config = dict(
    n_layer=16,
    d_model=96,
    n_head=3,
    n_kv_head=3,
    head_dim=32,
    d_mlp=192,
    vocab_size=7133,
    activation='tanh_gelu',
    norm='layernorm',
    norm_place='pre',
    norm_eps=1e-05,
    positions='rope',
    rope_base=10000.0,
    rope_fraction=0.5,
    qk_norm=False,
    attn_scale=0.177,
    bias='none',
    tie_embeddings=False,
    parallel_block=True,
    init='normal',
    init_std_qkv=0.0498,
    init_std_o=0.00881,
    init_std_up=0.0498,
    init_std_down=0.00623,
    optimizer='adam_atan2',
    lr=0.00191,
    lr_mult_o=1.12,
    beta1=0.9,
    beta2=0.95,
    lr_head=0.00603,
    grad_clip=2.0,
    warmup_steps=228,
    schedule='wsd',
    decay_fraction=0.414,
    decay_shape='exp',
    final_lr_fraction=0.0,
    batch_tokens=[8192, 16384],
    seq_len=256,
    doc_mask=True,
    train_tokens=130600000,
    steps=11288,
    dataset='wikipedia_en',
)
Each number is 128 + 24 x the weight over its row's rms, rounded and kept within 0 to 255. Layers, rows and columns count from 0. Numbers have three digits each. The size before them is the row's rms in percent of the matrix's.

# layer 5 attention query, 96x96, rms 0.133, rows 94-95, columns 0-95
090:127177112095123115135115109168105111150123140129136103136137118120108101100129132143182152156127115121148111159076127124096131162158128176125126203103093134159134120115126082146079142085119158147120135121139110121098120103141155119127130129124097077131135111102140115177143113148133111088
098:156092124153140091078159184143136135099122123114153145130122126133112130154146145121134118133149128109113143115121118129152133108118096093083160131124135069139151124114144093149147121120082131122117128103099090117164166194148127124098167109122135160125122077140101156137183130105107118127
# layer 5 attention key, 96x96, rms 0.134, rows 94-95, columns 0-95
084:115130157139139154125128118152121138127100099121134142195142124151131114076105161129115158130112118091101128141142140091112120136124167116112122106171155173140098114132109103122110111177089120190141123163086095118148106126118091145129107101128165115166093146113114172092132117123139103137
092:151137149106114123126157135132141153119130169131129153107089155154132157135153108129090090158130122092138148130111116148170176157150111109172143152147107121086097119155140164144143115129127095133101111179167081135087162101106106124126127091116121111134113143146104122136148108078130092090
# layer 5 attention value, 96x96, rms 0.106, rows 64-95, columns 0-95
107:100105138115138123105116130096152115153085117180107142152112143120143139152131131138131131083120104138125101136129126118132140121128152175149087122113102133122143138078133146110113101164139130141174148105085148092129133101118066127155165175132132075154137175132146153094167150109108129158
106:115178152095158124102116124164122088059121120130075129095128122122084158115115147123135130146125146111126166126109130087156109131135158163134136093133127107129115155161137147091135147114099120073156152120126123149149171078168137122116148143140117132185150138124117139099131147096115137129
114:127134084107126125113161142181121100124147123129156119136154087069125118151140099152124110156135159162102141128157133115170148105125117100099143152155149126114131128141139175128149111157150111166143094105121062169127168106120122113102113122133143141086130129157072146104139112112129128094
108:088109143134126129125101115153137127143127157147108121143082149076080118144144189128146148111124146100149101110103106141170141113118152209140101152122184107138149130131130146130104134121136114133122127129071146073120108135113102131127125147137148110161128173116140135135163143103103133102
102:104101150149109137094111126121104136120113111142091142147111130178085121112118085114084084147123123144184136145133121159113122131125116077093134147096134134141165130108156150132157124154100099142102131149158114097191124177107172124120122113132160158110134124091106158102141122123151140111
118:108138165139129128114100101139120099125084135164058134096143139151074134105141149137125136159125137120152132102099105108166102132120151190143105132089159138135134119152160154134093145151088092164149159146122150107171107138088129132131126146134115119169155114131158136118153140130116132088
111:142124107176126151118068087125107092129131144148116112145142098114118169119125128112166075090123137084109142141111119123105125108145160101135145084184128139127095111120171128138121153101138111156138150118128092154173090115123096163123141135130093126117134143135144158115156136123115139190
099:122120080122092134133147137104116120125118105160132104172126130178142127146130127133118145132123119163092098136159161158110179142123143101128100138096093155122160117110092112124126146200122142172098110111141119082106149137104076165146124127131178131103149157134131150138132133140128130079
094:119093153092135129148132114156144144140118130126130129115141138095124125125120129096136140037120138157125091124136168111141127124123151130138130115120155137124115151079116109160103095149178112157121139116065124106118102116103100118159142166126150174133147162156150167134132149116103160182
107:164119154118145120170107099126127101129164130112141121106109108105127107148132143135142113136122126166100103135135107106104133137134140139107143118054204130138114135135141128112106149114126165121052148135172099150148108091133099127135126152133138129062122124125101082158107137165118132122
123:116126135129111144183105109101120112157096125154077145098151131147122154115123075101125142094122112156157107163111120088100142125130174135149113106086079136138145139120109087123130163128107142139142165125142140075121089143107134102132122149127126153121137152134187119110141142134121153187
099:159110115122133096139117142145125145064107105123084118077165112150168158103153118113128180112125124150110108098135204098153109154115113143152151146129156127124136125146129141145084129154177112154119133123131122126135137151117127132086178135123153163163129145164121131107107117120106159124
123:145142179093142134106085118075144120148134127139097141083114137142107142139105136134142132114125111128136121104135128141144113151132138093154122114116134089137157131077141120055088151107124170107136145116157169131105096127185092126110107129128131136168106149078124117133159139165128137165
105:141107136161065150111112125139140143099097171139099115121098100168153147095130179132146108119128156133135116133084125131152132078112146083137134156182104115132145097132146140121110127131144117152145168130148131117126110120120119137155091145135113171171113093159107135099149144140151107070
109:118148127123113096074108143144134169139161128131123124149140119143102142104121112153161100217137117095120155161119123184134124173124127111114138164131150086126127107132132152108131146110101131116155107119175102136097143115137156152120157106128133081160116091081096122105103120137137111118
106:126100137145120082129129165104153170133120129105137119138133168117127148114144121120101105185139129128109148159131159110126094139110138106128137154125130098113143159117141138182144123165077119117110106136141132105139146091115118123182168153120135083175133097121168149079114110080112095147
108:162140161150124122176115088115134095125144111161143126114167110147119129133133096096171149107121118133144098131110117100103074139145136135138147107113125166135123137123131084097158179094115146162084145153129128089160089081086153124123147142123159102114126155121135087156102134157123123149
090:136104076091111098173086111131117103149126176115103133115139095092147162179122157154133175114135150162119108104134100116116167128131179122108117089126114138130160108139129128149106123098168137156159155103141123160077117139121146136137070107126126139117123141127129126177124126140133137129
095:117161091104136121162107127113118101135107125094097124121185105113122181153120099127115168155134133130122136134130107113059141121152152124137128077113117145125158164159125124144137160123101119120167126124089143119111144165100159166121113097124102115147153153108174138194114131148126142135
107:160093104134123092175092154083137121118099164114074150128151132108109147120136140144069120115131114129184131180096160124159146104109107146161113130136115085128167142116130137158118104145124121118092135160138107143143167139121154102119142103122128152163087119123138128134143135108141115176
109:117128132164136104123136109123146099168136113147147101130159095098118098102151136129180107107131184158122101111126155099142080103125108056158158170171155155109186123149144133151139107158139137142114120115116128109134147128130111136135092132112144102137110119127117131172090100135115155114
108:137106171148087122154119121087115126094130134104143113117116107156102144102133159103142164093128157101080141102113146108101111136114141114102174152174150118120108112162135132136092158160107104119115144172147115152141125156164136158174115149125146159160150083136128122139104104097137100089
096:172127084118112092145117133153144096131126126158106121143174104153139149112139108158127143120135113168125111140123175139124140124124134172112110099055146161121161110110097106114105145116116153119119165123135131087112159114090130176129090114141165132102097080149109099154127141163132105128
110:119078086114123142147091116087124104158081124115098148118116153135169162160120150124115121152121118113083100083141120122081148129119146070133132108113104138129168113110170139163131096158152131106158168112143129146146148127113077164113132155130142098117152120140166153148142131130130137140
097:150140094130149154143118117135105139147109110170064133146099100136155137128109095137117083141118102160127117169140156143130163104138135140129103109075079134135154120124121123102125158158131128138155147112173145084131101150109093144139121138139117152056152126105121128094132150162134174123
121:120110116132134117107098154108134123077138145145122095076150098164105126127139140128134109123134132082150112136094163127093139125118094212131164136094183103133150120166176119140138168134109144147158138127140105106132139116114159123068113108144129104132078109131144123142131127117141125147
099:117130064108128091166122142112138093145106142101126105149156094075157163154133099140120157133137146193115138144128132090107169108142171123135138120110088108107156169163112138138140144153117135157169111101097122122103138158118142134156121131115103111124147168129166147161101128115121139137
110:127101174154143110125071105074133138169123137125070142126113155138108131120120114125119110126123106111142121138100121142136110132136111146137112117073145121130172135107153117139119148118102130098132128134144170070158101131093148164175153161131139106161134126073159118143102135160128149177
098:152155125128154139127149113105130114113115115159140148118088105163152090142120078133133140136125113116158091083125111137139081111143106164150115087095102161133131125133122118127170102100140167121148144112134178094151118093101150147101118147135193122099126152101081105109113151149122110098
099:127122161117121130060107126091139124124127115151177126122113072164131121126122167123156115063124142053124131115130157154140115141147134120113147122111153124119155130120159164127102114132095151119167147116102125163170162135128136171122143131121118147153106108090146128102112131132120097174
100:119125113062127153170162112172148128126109110159105118140140108124142134100124142122161156138126140126089096148137157115131127108137123134123146088122143154129144107153089108123151128117099159099186144092123106103094120076098151144112083163138156116094131092133099145166088152151125131123
101:150150156133124141157126125095144138077132147099159147124141126172159147137130120121101092095115109159170096153117122128134117099135094112156107113169060122131114113083127091103156123156123155106097139142141167138135112090123144098149098113123102155153123109141143073150114141157158118107
# layer 5 attention output (transposed), 96x96, rms 0.113, rows 64-95, columns 0-95
113:155140090132129095152109143119124134094098103148141129105182126151125112119173131120127124147103118157145185140122097144102095137127134116136088112094159155134152091111078161119152148107137175087164100113117131142167123142149151134129060156113144115117137124124146125134121086131107162107
105:096128140094138127176071153100072147124127114110148109133162153108187111145138114116164127117161108167099132146134086139099110152125108159117091146116130137153122136106156148129117148136078124106121114127143157126048109145123140131124105143119159090124156129106140124135167129138148148139
122:097106117148123141116130172109184128157132127140140130150109100087140161121134124098127136094199106132109119122121189085143110135131138129111178122135133119136108126125166109152135103143134122118105124148128133118145102118100146159127164153116130162112096138130058117113108142187162141098
111:121147125132109132169126123133130138084119089130119147089233085170130100126132104139075136140102147136112200107148119146107119139140126094112106116092144110135142114123094165120113122109145139142127158108146143161115154116135129126129110135111129095139132117132147134164112124162093127100
100:134113140141128129127147146179129123121128141120115140153106146118113099144114071170102142104089179074157118099126103164127104165114129115196144158102133134139100117098149105130126105116114118101130116142146127143103120107074114145142098123127121129184148135152108125133113181143137169097
119:110140129119104120164115158114110119066149112127108154115175151106154105129108075140108143108089142129153164100126110164071102132118127122114101154089135107106121135097129154126122169125098136115144107128146123166072138135118112133133132108137144094166135135113189135150150169160139147134
117:108116112143132158145092144117120151101122104143101107151128077124170096099133133125120120141164116191116147134147115155102138106143098125145132122110108089148155123077156119102178171155112108122146134114093169093159135152102143094131083137109113135148166123131140140095134142135087122168
097:175122121115150145115125131156196121109133150115140127119092150107083177095145121121100103134109123107153137154110143139159108125108124135149135091096153138106127116115129110152148117100147143089153142099124077148172155090103144118106140130137128158130131107173127124109118074191127149105
095:118114115133128108135105115120120115128099108175091120091132086174146093114168126103095093159137139129152151142142114165136129146174132118131115126108176141142110095071068161133131137113162124114145141144105136123185146142128130144111116157112161120128127151105116136117135067107090152118
112:128119134139116160123135145132148157141132133132124096145130125140101118112168119137109160100122091117120114114099132164119116137173083142055146123124081108072150104112133148103121169105127183148147192090124125119138153111104119138140143152144087103135140107126120116127179110110111162151
125:118131132101144115115130117119111124116108131119110122129120149145158100145161114159156128147105164124151151126132098170120122125116099120129085126100123149108134114088086133127162214119102151092153117108108118148133176157129138099100103131111176086153156116131133119106164110082086132165
104:130143139132114135144083159124125122164159130174125113113094143097173113129119127062099099146188151111156103164105136123150113129099115115100118169121185154106100127080097122114144122109136103107165125117148130145129117148125118149153175108123167123133092127151166124109131103125117109130
124:126128109113127125148124121159125136127103103084132135125157162182103110116153144167147129118080121165125145155110104131088139130143086153107097137112147158129132087126128150091142126086134158099161141095129139120110147168142098127130088121140145085149141109143155123147151095050123105146
112:133110132176105147111139138143102086116097107163116152125142149155146151138038124121108133127152157130124112134141145143123139115120114149160141091091137098183171129090107096120125134149132103076158126145133112164101111120118131103162117102164156149105132118131134138145081144149126098137
116:115112151101122151147112126181107138155141111093167128155116112112110147168105109136145136106102093144116092122105138089105142098114110127131122186138100125140119158188153138138111094141115074173143126159140118145105093140127119141107105113143079138146134109146153137159099183139154133129
115:173152149110104132108117160143054130169161140144149100084118107134107150137101113090142142159079126121164093111144146110108139127115152115156110169157131151166110120143089135149116127146099107133137118131139122145118087133123123149096111099096113095138130147138147151120095154173158143097
117:139119121129131151119122114135095142126103121108086101120115137102116094178149110132141133128138097160140135135124110199111144129153093100100109138126138121105162162093119122112158168155108156128152151114139135101116166128140148090126156142106125096137146104130123125109184122097043136164
095:096139163158158129122129098134152156115088134140166167157120112111129146096133116142136140125162157152082143118097181074147160132115085159129140111101137099099122104124153133162096179089130119124135142098121102156154139149125112096122149106130154145104083122141125123139157105103117103158
099:118150151108161124132098117108115163083128124086147152143094141098123146100150122139174112153155156151094151123133157124141149121084110123142097139115138140087103155140159140153117183132109127141103099096133133122117150155116129111079155099077138138145114106124135140117201132108107114162
110:135158132123134158125156117153102115153153138152135093134091121150147103120107098116144125153144195116146104084142174113133131143074180147125109155113156134156114126107111121140090173099098118125117102139140136159120116152144119126139091135092164104135118143164159112145125111112142069094
119:129091094131118113121133169120114097120106106123110134102119109123096161130088098079116161159172124146104144152152181138146164131128093103127122115144167115115122149101116100122150124144147122095121186146134153082163140142123136170180164119104126136104100112129106160132142149147096106117
114:132102156167115161135127118149096139110139145171128138063127139091141161124051118101095109156154137133134075122113124143132128122135083136173128162137097121116150116119149111132113123137143072122109144114139108110104142134118107125142163090141130154123120137133146161147134153165165086159
104:120112141117123145112133110177165148123094139100155129151059134115116127135123114142161132119120140113133104127102180141108114103109129137105112128090159124093141127111147130126104208107121104124147132129119096145138134097145146138099146162137099128135116126151178119131189091150069138153
115:151168121167169094126105169138140122080142150168155140122109131133105147062138142127139133145105156101126163152093101103148111135131111132145113116131152125122139105095132132134140187100118170084159124097106141135176109153081094120131093098130125108128120117122140148114100104155121143142
104:118090108111127138120136162131161121105124125092158137199128160138148128136174133143113149111086145084134129114128102152139099124114108138125127101089113136097117120107124135104154177104123151100168127112087109146152146092114151112123076113131128137152169125152139110106138095122099183168
121:134177155131100183125115117178136144141160130126121132128099129148173115142085054120146149135154147154124136124120144123127116111102130094094102148108131134095129150119091143087136157096094090141098100135114144129127118140140135106149166145140108118164107100136136137157170165164124103151
102:136129148094144126104108129083113161127123122122155137132114141105123164095146107121147143159191157147099132109137196096160156126085105127140127110122129150092099123141129111171126172134116127119113113104122121143159126146130158119102157101054149141096094091129114127109171119133134144135
121:134127126122122134161126131167083152095128116117124122133145134154105097151136085148135155151057155100156148104122103164094151134129100112151086145118141144111129135121101172111120159112109139145157139124123130125121131130140110131124074100113104085165159115127187146118150130086073135150
110:140130109149142106138148123133137122097091139109141120151151177111101101165145136140134157108113097095128157149131106143155130166135101108119117103133152139109148151099134122093152134132101191087136138129149145125090106092142169093143134145124125099125130109113119095122142107098041174141
098:130138139165113115167123105158142142082119099152157119114149128138088131136082109128126110147178103165146117144108097134112138122130119150160114149130130155107124107131149159093157139106140092106122127161075170105136110125132130109126092126114111131127128117099144133162217179107115118152
099:080101130127166100110124113122125123114105093118133144126084172118132174158149139111152146117136086101098116151138142153152139131119086122105121099114157150126158175097130138125117178115108140121155136171105131108164128118118148100113154147105128127130097108107092168148150086161089160158
109:140108098154120160071147117123080095145099144132072101125105179157104123149098157094190134118144118128145106138144117158119145132137158160130145079131121116164150161118111118140148125144124140125131114147146119132098147092173144104152115140146164131097149111121107120108130101072124112117
# layer 5 MLP up, 192x96, rms 0.181, rows 0-38, columns 0-95
113:118158149135141133156212106159170132159103147126146145145134115112131084160075117171131138131116133150121118118098162109105158145149124132104148141148124140112166152101095119128122131093113119148157120122116144145152107115140166133105095134138119100128080077118093160146112101127097096149
096:165094118105093134097109158120093162113135151160129135138164127126155183155116134129118175087095124120141127109101112142131096112155104120109105127168100118112110121118134152123141084142141112137150117148136163092127097144078137104128158124167085146112111114141119130121211129146135145115
106:180143104152091129097127136088129113163084107146154140110129124132095152161111103171126128139104147127103122093100137109134120148127184133131134115111108134129183147150152144104134123137076144123174120088128115160118147141134151164092103108138164137071113118133120128131157131171132097104
110:145125129121171141137142159111132172140135097141124125111083166149150137131112129162134070093104103095103149115150123154161145168144135152152085109128152114114093135119123065143145157146133110119114088137126109087123065088113104130141117111173133154113115129155143140115149118137105146156
103:142106098089079110126126097164154159115091124132104144112125142109171115152103139127102135138110140142145138147142119107116086162141159115161132151119095111121142136112112160154143113136095183083126107077157159128122094105143158104105159152140096133130154148172156167084135135143122136137
093:107131122142063121142146143163118126143138140126113151111125115185135143156087127130129142109100146110135109122086080154114092102153125163102076106166130112136111142130146146162166105120140141131108123130120132105138103089111196112143119113178112143121115137113124133153173092101122086113
087:154095132131127157152115098117129132156091108122130176109133117116124110136104156117118131116099101120130173164122134098127096105107156118153129135136105156140154116149130150154110073126119147145121144117115146135169143112058177105100088139171132141129143086109158108151178128165153097152
102:132111120114123106123119144125127148126147153123115132149130169072116116145128110131118088129101154151128146158146076092100111134124181103145122173119173119090089148128134145131148080162135119103092117156135126143091120143097141152122144101153101165085157135160074151128162113161141128117
101:161113134113098126093126109177113141111112127111144206102103105106124149141136162114125114156082133131113104177166101138127117126161189098125128142099131121122172115133148111140149097142103105110138115141116164119104100123102136115120142137167179115110129123145123160086164139130112094133
092:151097116139163095130090128095168106136127119141097115116109140144184127101137130164133113102103119105112109104103152125173172113126135136146171086126155151136105140163127132151133157125152122123148128111136115152168098164123134168139109119203128098116147158147141115106073113106110140118
097:144094134139116121105134143107162121137089132205127130109106190154154123152077134106114106093111106132083083140094157144129122140148150137144140156113152160122112108137165099099143110161150131121122112097168162112159091099132107133107143137137108117082143157128118149136143098142139139126
102:140144140111088114146182137147141144167136176130150115166137150136138111160103124127135141108120161149154143097096139093121143178127132096119135180167138124130096165124129097148116122137114109111097085139111117162096081120160154138100097109117100127115092096149106122148116076159125122112
098:128147087101104146092133108146102146110134171107165196144084150100122087170100114127156129167101122141161164131161101107120121137118139138137174146095106140125105152132114158096119098119144146115111163102160104167099143110150158131120115135150130137137119117110105144108167133122098130098
104:137102109105131147156129122105105146119106137120114157165123149086148076174134120161130073156103122118096122145159128145141153144153141133135169083105106116107075119146122126121184128142098132131101132144165099110128124076109103183131130096147142128125107110149160124141167123122094135141
108:130170107137112134129122134116165132136128117116162181079101151127142127108106105114126151149111147118135169087154106145108115165128103095184162097128091136116139180122099104131090117124162116097119124105161147128132171166175142114135095120147095123146088127114113143134145114108123145167
104:091135143153148092105120144099131143097127141155114118153122117140132084166133101142135110143091127108140124179135168140121144155138130154099109125148139145116128119111124103129107112115091114127143089151148103147077176109139160157147164145156142079106108114188077151121136117168087117131
107:122112141111127111105108180104137182118098147116097162117106160099101093108137096163147138157115146142136179116118123158146133168125118103160163133102102116107167169121126130145124111111099131130183126116146100147103141151157141172129106121140147141106120099142132142119169149124077107090
096:148134123104156146132160139116151112174082123126153141109111163142152090117099124134124131123110126131129160091144126162175148134144124100122133135105110132085158135112101153139081157096125074133158127125145192115116106143124106145159065125138134104146081096141151164133134126140130171126
101:091131168170148121138153118089122143165121109165133137079092146159112074142124124117131143131091124131104132094101147090154137135127105144144121163097151115140175140124144127105084102157134143155109105117158158100130125151130105118145137153170098089142129113132152104158138093159084141143
093:157137075108155147135125138138130179121110153150119139107113131103099141180105132116152133127108103123131162124157082105089114143151166130129166131102160095105118123120129107134127100138103150136115152159162099105127070167140149112151123114141104131099083108115121159157187126125112095152
101:162133106158098129114160119150142114118118116122172156128161091113175127152116168116142122114105154131109066121142156116164133102139129160111144111149165183117146118163115081133144148153121122121111093121127099151161109122128130107114153086149122095098120146136103088121131064152113121117
080:132123114087130106134107141085177136135138123116155117160129136126167156151122129171109106145109130172079121134118139124111119105083086105134127195129093126155111104096099129148138079149169112141114130122102118160117145106134164135150098145192130112139140137129118132093115103109154159114
094:097154158153084077123138165127178154127114102130104160154122090183153122103088121135117112120122126143180131118088144157109147113117123140143105106164102119128132166145150127135132145108125095137182096123115141131146133121130189111118119120141105097117081118133158136114131116157139082134
095:115141101164119093113164107161154141118076140162118157122131096108136126122128139092149142172108105181109134156134159123139133134118137103132140144121100134143187107109096169102142100118137111155149148089125163083110159128117101098109111159169111112129121108114086126131121103170102158129
107:145164143125145114140100130133107174108118124112097132096132129136132124128128155142149162162100124105113147102128134131132130156179142162133103113186097100107132108091152129148129147124128132155131101153138176090120085092120132110096166141142134147140097154122106148112149110113035109143
091:120131141134105088130132137095133111138113164142123133129144098182128145146103174154109082112111139145073118129094147133189103122134157117161181117131102149121108112101135088159123146138094098159138102150146128155155141116130142155147120101130107130184102113132118104166101085150123119113
109:097117145154126156158101138145125181175149192090117130154093106102102100154115152140166133132104103089157134157118104121133131111143126119136108116095118133125136121124087157168105111134116138154090117137126112081124105137143121169138111129156132132120119110108137096181145122147079156166
113:113167112149115123163105163126186139138113135119145152145121134153164126132117115150133151127113153141145135095130141129101167085116173112130138100142110097132147177139091146098102155091136122142143107086100155116101163145151169156125092097153117105087066157108138145119136098128121122126
089:156073149127150142125144164134120169142094116086116162107096134121101139092119109166120159131095098144099138120103098153132153161125125110166104117079087152116169118147103142137107070136119117125159149132164108153098151174126126159155126123153152148118126083153121125139122119146120144112
094:135129086162109106155147137110091107126149096092068174127152115109143136109108109122138164112105112116101149156127121118160089130125143147131119102147092127153141134162092140119171122115095122147123138111144157124142126154090150131137136147197136164096122108126075124139142097175125154152
108:130145124141139132119118170143140152126109137138103143114152159147154076103105137125168132162113141143136141113095132103152087149160130118175133091125134164102125128119134089149082099104132160145108100096182098148166131137115136110134097090133165147094136086151134128167105096160101151125
106:106147140139124091102108166145160186147080154123162117132076158154142123125098178113149106181113131119135136108119103123134145160149129126148108125112141078105140146102150107125084124134148135114139135121158114117104126088128106132144101105128122122179073107122144146174100117143126163137
100:130150131133143145134092126146109148148118085179128169111082133157121136122134113123198156111094105117151146090092070095120118147128141155136116128083148111154126109137150141098095135087132145117125163131128158086105127110108114136104125149167114147169144151091143105100161144137119137141
096:134159146107126124133136167136180152142117143140148118127124183137135110118074117143118104122108133091162135139096137139111078163114139097161159145120172146098116133156108131121089099107117107136130114191154125110127116125153165127163109111129092088098093110163090127155116094133142144134
009:138154127152105138174101122121106156120112161140092120138123134098154085166111114146130108133128135160116114102137105145141120149104088104090136113120149159173188141143108094129123139171123107096175132208115128116160137113156118069120134109118125132146141137153118127134143116106133087123
109:182155081146110138118151144122114150123155150107150157102089169125114147159123118137157134160096114107131097110130125162123115160131190115156138119106162165136113152172129112110133087101139115153123100153129121094102138096136163112132110140147155144091109113125075094097117105109105117119
092:102091158101108152131145153131109138162143123120110117111132163104113118065104137160151109091102110129126138130129123145121159171147135110151092102128141107133066108169135160132081070101111117113154136152147128161167136132095138132095094140157088148118138128136100135130133099150132140166
093:149135126140118102122166139115129168110143141088144155205149069156110118143129111161130112134107144142128118136158157124104145157116120124155121094145124130121107188099092131146117146149100111158114077143133106169132106161114144135100098124143109104117132116152126114148100087164112081135
091:133103130150137088132160123106121107124108109144109122097133163119140125108106134138141128119098103151091139136124137127126165186128112125151102133143121122129132094110092171129148093148056116088120157131119137150128091115107142091106148153157074156158165136150121121172113099177124167148
# layer 5 MLP down (transposed), 192x96, rms 0.156, rows 0-37, columns 0-95
099:073157148120166158139067125106110124117130142132131128132118076158126149126127067102122125130123121153129126181128153162125087140142127107083146080148131147146115107152144125121154123165090132148125117142127142131159112094123109112112152125139133131169144152111146124081155089119182132161
091:121143143115127153156145111161120125119133085140159085142125137148103086112131119152095115149153123084124135123145143137132178121160128121139085138157148194110150158117106083086106128106127117128119109160162176103104102113126096098129087122155102135164100106125121137158143128131166151094
097:113139116119122144122128126155164098164158125132138089092135099111101119152101151108125146094144131133143129115133106118111101122091117106094143121134112137128083102156147166126126139179149122161116113135118179096153122143148160126161148181119159179137104101121117169111069119091138126084
115:138133176129161178174148131162069132094125133099168113139129114146141110141140144095144143121126118087123150140148153165135111110101122099108113127163137091149110140147092108118178100107115149133126111160090102125123155109116105133138095128152097141086129164113082111155155095148139113133
084:110121148097180130123134076142135146158123137065103118149113121139119096160168094143140095144149120135109121120098152128145148138145126123125124093110098155088135142136145117141159167121063154100132155142118116163121096165135094126141132131091123081160149139132113093133140133152175142097
087:158147131103127133167082119121090108135154132121113122155175164149127142123119137154111096104163131094105118108110116072152129086136140188122116090119150168141141106110131173159136155078127097108140095134144154097163133093122073161118132116147113131126117128115121140163132150131143140118
093:153133118082179144153146135134124119153130153123125126154144153098112095126169143128137131109113136114103096155132109160148119102135101132093106088100075154138130202128121119112095141095086116140133165077127109113172086114106165136157130138125158125120096137128125161130158152130131118154
093:127131110100119085125115148136114139111211138137134116104142166126110136144103154143092147131068133152128122123123143119102111150161133124147089127151147135065134130087138144173128105157147108127133150064116118160127115093125140122123113119188119154139143114157136141155084143110117124103
114:133109149114083141104156137105152150136078115077128143122124130157136123145214120107131152120129123152125157167073153128148123125143150124108111125149094114112099089149152129135115130147131164122166121095109138154105091152129087101145150099098138125141135137073103136167141143103140127132
093:125137165137113097118152119141131142140143132136122162137135137118118107161192151143104106127142160119142136080181123117113119196085154108090125152159151137152146110136111139107150062122116162109132134124104152154101131109116140108127125073118127104117142098137114127128084114083158106107
098:085101189159097123129115149124113144144133148124099107137143166104109128103094113127135131172149129122094120160155147147104127103143101101136147148152150143168124137186129134120122161132130119106108169079081127139087117110108162137130129140100130162096111075102093115165127119152147127130
100:119129161158141138116122125108124117107159102111099179109139093149136115083135114115134151128154124157108119164120147146127086090135135145081124091103127100150178156108149146074136161133118108125149123121090145133177121116120116134120174137100157125155138124079158095096158164138161117139
107:162091159142114093143126150114159134113149125073132114147100093122114123154103147138130152166138130156099189126152172131172156086109107139118166113154120140171102110105128139138156137103118159115105127118077114145089116103118119143151123144139116129123109137128064108115160165142138118110
093:164155144164163139151138140154122149156102102181160082095140129125082136109171137123126111174084131161129129124143112124124151159102139104106141110098080145110138103114130107100116153133108091095147168162122138103141085129134107135126090132141097134126097098141130134157168121119138158106
101:124115106121132114115123129080132094105172119153154107122111123108157149121123120133074130135089124115125116112147157084145102129098125121147119103153096113126086199137151157127121101123107154103137148149096166149114172135176131134163146121152154124137163103129179139096113159083130140146
109:107137084153143162124134127138127083128175184125109106104123158139112127149157118108160113175070096100183115129148099130102050163146169140137101136134111112128155126127165113129143111103109144123118146116101101143124136139120169114142144157165128111115104141107124145122118131151128120106
114:086108101148131105112132163115133131120099116101156135126147123122112156145167136123085116078223152150150130112123166116110122090121117137110124109114112136121146130139154153148138196142126129139101154130144115097149138112121113152104154097071111115109128123139099124150168125123141131178
089:117105157111120126103090146126136121120134105100124131130134125097144099147117134126130111100163143120112125162118152079155107144121121142088123113163182111138153130135153104156157102133162151219107154114134103112115141150118175077094125150064129138122160146121127137120152119143148151106
116:172121128099115137094114114127175167152090124134100135072142156099112131098140114145153182127088134116138120132142084150076142158102121123136148117106162140152132127103088131122098136110108116102139157118150133115125133090143118121123136151160146104177096133169153129169109158152092123129
093:129113144159120138177143177138139131116135113133126109103056130099075145131148141139137129116068168187139146120082111133137103110115139153145128133145128122128086129116150144141151143104184116098155111109129109170125118125140092128160104130159100084121101108134129153115147140131109128163
105:115124127118120163108103118178130139126089119124135121096134173101108119110177099169108132139192111115204176115123095121124128136094145095138103128095135150125116125144121145145108105112144129127118168114136102146086157107136153098142159138113115098129172118130155122163097126120129165129
083:133107153152152116106150161128114150100131122116140157127137178140106122131175125112139145142199101126128117138097102179116149125013142124125083103106130081116104149134108171135125129168127153135140140116141118107095127136117133111136140114127128131131115140113119136128142091125132098145
095:128090080108206126132143131155107151144143135131131076137135120111093132157150136100120128114163160125084156133158110111170113169165108138125094158130155171143111158128139151097101104112156149132140158117115112100121111116120121162110102148160145121124149090105102131143115137099155103106
096:130117115143165145126135112132104148137165120070101130136141106110086138100194132141084148115098134160167120162122113162146139155101138154091136137106122096160085133111131095118110142150144112150140162107121117104125074127097133114144158151139115151161091136109130190128134115099126136121
103:161129116146113098178143140169098166109116128120145134167141143101125161095151115140133108128161145122138136126168163102108145095102163137125149166097125092107130122126101111197112129119095145127128067131081096179137154124128108119116144089113103142107142151110104166114107127128125115129
089:144101134121173183105146100128135129090128119119152115142167111122140114108143109123145156113195161132175112134178120120089148169128101095086092141127185132125125127116133126127147106108149120133134111095123109123133141132150122121091147151052141142106134144149088120099111145106117133140
095:129168152134131114137109127131087143129187140131110126110135112137115098080125122153095132128191078116140140146132117142126163128140153126160124101109118084155148122110074134125131192116136109156160155090179093130115097125132148089116162119140128092115149136101104131149112115141133158139
110:117092116133180155112168112123072126148132111103148100167134109142154127144138147109109126134165131159114097100168138137157122105128104158135085119132155141144115125135140119110117127150152093140107112193098151128172115133129102128143139137101156120136175118134111082135084123092136069126
090:118140114161127089121100110142138140138094124115139136127128108128142118166127138123144122085213147124148150128133132150169098108116085187097120184086153132154083131120117107096132149113132066151147153137141116122127162133136139147116142114106151125096128118066144159142137129136130125133
097:127116136118104113128142134156099153148116142094092136133154087146106159125144158140086089137181122133101146122093111178153133092119101114068123071134121134153119156105124155111162136111149125137117128128149104131160095123144141118105120138087185152152106120157116157149140170118154154135
102:141103111178113150164108119127134124111125136149123139088136094112150133160140088122109147161142091175134070135099129155157144139166135109145144092150120172128125074110168082114091111121128148108169076116146172125119131097119098129121121107132096122128147145129123127164130136149132096141
112:120130132133125130148114131131146132124117113138122158103200060115143122137122088128107126102235147131093132130128150125110157098129106109091157104143147135155144117127126133105112132138098119161137083117128123145151128125161145091133111146100110124124142176103100111130136143128177148108
108:123172139167159155135110083165115139127133100117103159100131149105123133083132140124148125094163077100135112157119107125151132078147154176149082114091142131107145151101107115116167171134120133116129098107125146114097133094094123140110177115156124153145113144119124094130135169151133139145
080:106134112126134134090169113095117145165115119119124143141090122136119149121114127154104132122051126176120104144118141141101140134172131123159158115125093076186141190116121123142107114148160154121127077137110124124170124113106080120155126132164115117157103129093128112157126126112134126108
005:090139098119134092095134162122136169117100114130138110123146124122166145073147123092150137102097108098126144128145123148125097128151160116162136101127109086134117126163134130132121151142127172125089171153098147141105185166105131135087124128198119100121131125107142127127135175112160140143
124:108125118116109122130134138128164157079107157159110110128090104143112166158121159080102115148094135128113108081095157108120077129128139148172158123134151154128078095134145123152154142139144185094113113134125152140132151136123126102093185112142115120138094152138103166124108141147156139126
092:193145134121144138113099125096178117103096180112138092130128150120134145126143142103142111133091109124121113142155135178108165086143114163059154143108110113160097114113137119109098139103141134089158146126139090124132130158142122159123122124156151134169087125109144136132120129101094117161
097:115130125127149136147136112138075141140122105099108101109165106145146125109093132116126136099223145114158087132161172122126104136140157168114120138130141107100135110136129141103141169142137104122103114143111087141145127129145085184112135117081130126143140154094138132158117145124187123119